{"n_kv_head": 10, "head_dim": 32, "rope_fraction": 0.25, "qk_norm": true, "bias": "none", "optimizer": "muon_variant", "grad_clip": 0.5, "warmup_steps": 103, "decay_fraction": 0.55, "batch_tokens": [32768, 65536, 98304]}
Each number is 200 + 40 x the weight over its row's rms, rounded and kept within 0 to 999. Layers, rows and columns count from 0. The size before them is the row's rms in percent of the matrix's.

# layer 4 MLP down (transposed), 960x320, rms 0.0832, rows 605-615, columns 64-127
101,191,211,248,166,262,268,204,228,161,176,159,212,248,201,218,185,253,242,210,149,114,199,211,215,215,158,240,257,225,194,233,223,180,189,184,256,260,208,231,212,187,225,196,200,229,214,172,187,170,189,216,244,184,259,184,178,121,229,193,264,131,145,174,154
100,249,231,190,212,214,205,203,177,170,226,171,102,227,198,222,194,187,192,233,158,174,182,220,267,248,215,113,186,216,270,159,206,204,187,225,158,239,168,221,136,136,226,198,203,169,192,171,137,230,196,244,173,251,201,214,238,171,151,196,263,231,193,185,271
098,125,203,236,162,209,150,150,193,152,194,137,322,233,218,182,279,245,227,92,190,246,197,195,182,133,137,238,202,168,181,158,276,199,193,173,131,223,162,197,274,137,186,240,182,239,243,173,155,221,235,194,158,125,206,209,110,227,246,204,190,140,194,212,222
097,208,184,190,138,320,230,83,187,206,184,253,222,217,145,110,236,149,140,193,210,221,168,166,200,227,127,184,165,240,142,161,223,239,242,135,264,294,240,197,194,148,167,187,176,147,193,226,158,189,176,233,130,193,158,258,221,154,222,169,199,192,215,249,148
096,132,179,208,225,272,152,182,147,126,223,204,198,211,195,256,211,227,216,154,146,195,214,244,187,216,187,218,192,167,186,182,171,212,212,225,223,153,225,209,136,232,175,216,183,163,219,218,194,167,252,243,122,141,206,198,150,248,187,210,254,196,262,194,167
097,212,187,206,209,217,130,237,197,240,205,187,129,226,167,234,195,219,186,273,171,226,180,180,101,198,129,247,235,132,230,209,152,218,192,183,210,256,181,180,90,265,196,154,127,258,217,225,279,185,207,218,193,206,192,170,164,137,148,217,211,238,150,140,159
101,174,122,184,210,208,200,177,173,218,124,232,126,216,275,183,174,209,181,223,225,212,214,114,229,245,259,132,151,249,170,151,227,207,243,183,188,228,111,179,215,282,238,209,122,230,195,218,169,191,211,231,210,171,191,241,187,281,161,183,156,242,186,212,175
092,267,214,227,160,264,203,201,176,187,220,220,175,211,184,147,206,125,213,165,176,274,259,189,231,216,185,263,233,298,208,210,173,243,231,242,185,281,173,167,232,225,144,129,205,230,222,169,153,179,211,168,223,259,197,227,234,189,164,276,148,179,204,238,234
104,206,243,205,148,256,207,217,165,225,196,206,204,299,205,183,245,208,201,189,214,154,303,163,188,197,192,262,205,242,136,177,181,199,247,303,146,180,248,199,197,162,242,188,161,193,215,203,232,155,253,196,275,188,187,194,183,190,134,221,213,153,202,222,224
107,106,215,213,258,168,172,206,220,197,270,172,176,241,238,100,213,172,141,206,238,225,176,245,181,199,244,224,139,238,129,150,198,222,231,238,127,191,169,160,175,226,171,141,225,247,215,167,156,229,203,279,195,171,188,225,210,124,88,155,136,179,217,196,190
096,243,209,163,198,192,116,212,146,117,145,222,179,163,235,218,237,157,182,194,208,148,160,197,253,186,238,202,192,128,227,130,172,180,202,197,156,134,178,204,184,193,208,251,233,135,178,126,249,266,200,183,155,203,190,173,182,216,189,220,162,200,238,199,210
# layer 4 MLP up, 960x320, rms 0.145, rows 606-616, columns 64-127
099,240,145,165,252,251,169,153,193,198,159,251,261,212,266,200,194,243,225,217,249,192,297,255,148,241,213,205,181,162,205,163,204,211,153,290,227,186,206,222,252,220,194,164,189,173,220,209,168,173,124,162,164,159,187,213,209,241,249,211,251,235,205,184,255
104,170,196,227,202,101,176,223,205,196,244,183,276,247,165,250,222,227,159,164,159,181,210,173,167,110,179,210,227,161,205,238,243,194,266,163,242,177,186,211,258,170,186,227,187,126,230,238,155,218,232,259,154,132,206,244,252,170,227,231,177,214,280,137,236
096,209,175,222,253,309,87,287,164,174,180,249,207,183,283,215,187,206,221,171,249,237,192,180,223,190,230,184,157,185,152,163,217,212,208,147,122,198,209,215,173,178,198,190,171,126,237,221,244,216,237,165,182,181,179,181,214,259,257,218,166,257,237,175,133
097,272,259,198,198,190,209,202,190,203,256,178,186,196,284,207,242,141,224,267,204,208,221,211,184,244,196,204,198,148,199,154,266,185,199,233,128,208,148,244,178,243,202,197,163,235,236,218,211,231,157,236,194,223,251,257,234,233,89,210,241,153,285,145,167
098,158,193,147,221,122,159,213,204,165,264,163,106,186,157,207,158,116,220,193,232,246,243,211,126,224,212,239,139,208,172,164,204,244,175,168,166,173,199,172,215,234,202,189,229,240,189,180,252,211,191,228,249,243,187,211,210,128,243,252,221,159,191,169,206
098,179,109,187,125,206,165,232,280,162,228,220,204,241,187,134,136,255,210,224,189,110,182,191,222,182,282,160,263,222,221,196,179,248,237,162,251,201,209,182,247,163,178,238,295,163,217,195,163,212,232,202,232,214,226,194,246,186,192,218,244,169,195,151,179
087,198,145,181,301,134,168,195,205,174,303,111,167,201,228,151,269,245,170,174,150,158,177,209,186,196,243,243,231,227,204,162,237,202,237,221,142,206,237,199,173,221,222,172,206,210,187,170,185,224,190,255,141,199,166,213,216,168,186,163,171,197,231,147,245
101,107,192,217,166,247,138,190,196,226,189,182,269,149,174,167,225,278,198,181,172,201,281,197,192,229,269,160,240,129,188,225,216,146,199,177,230,225,213,208,220,220,213,134,221,204,165,279,232,139,165,228,248,191,206,156,191,238,189,233,189,227,166,223,138
095,204,246,193,215,254,223,217,134,211,219,173,225,243,244,208,192,228,185,244,218,228,244,201,247,200,221,215,220,195,211,173,197,208,164,150,158,226,132,252,167,209,237,255,170,99,169,221,189,259,207,224,161,166,230,258,247,197,210,260,157,255,223,87,248
094,181,264,210,249,191,165,189,244,181,246,196,215,263,217,144,215,191,196,180,267,192,206,212,233,249,199,269,228,150,296,202,256,237,184,177,213,225,187,150,148,204,180,188,217,118,173,220,233,260,163,236,163,239,187,197,191,237,127,190,185,278,247,284,186
096,159,189,169,192,193,179,204,158,262,184,211,190,215,128,174,256,160,231,221,178,166,197,154,278,242,187,286,311,194,212,254,235,162,215,154,177,211,187,183,202,193,257,167,232,148,165,200,231,225,212,288,215,231,173,256,254,247,239,149,114,180,240,252,293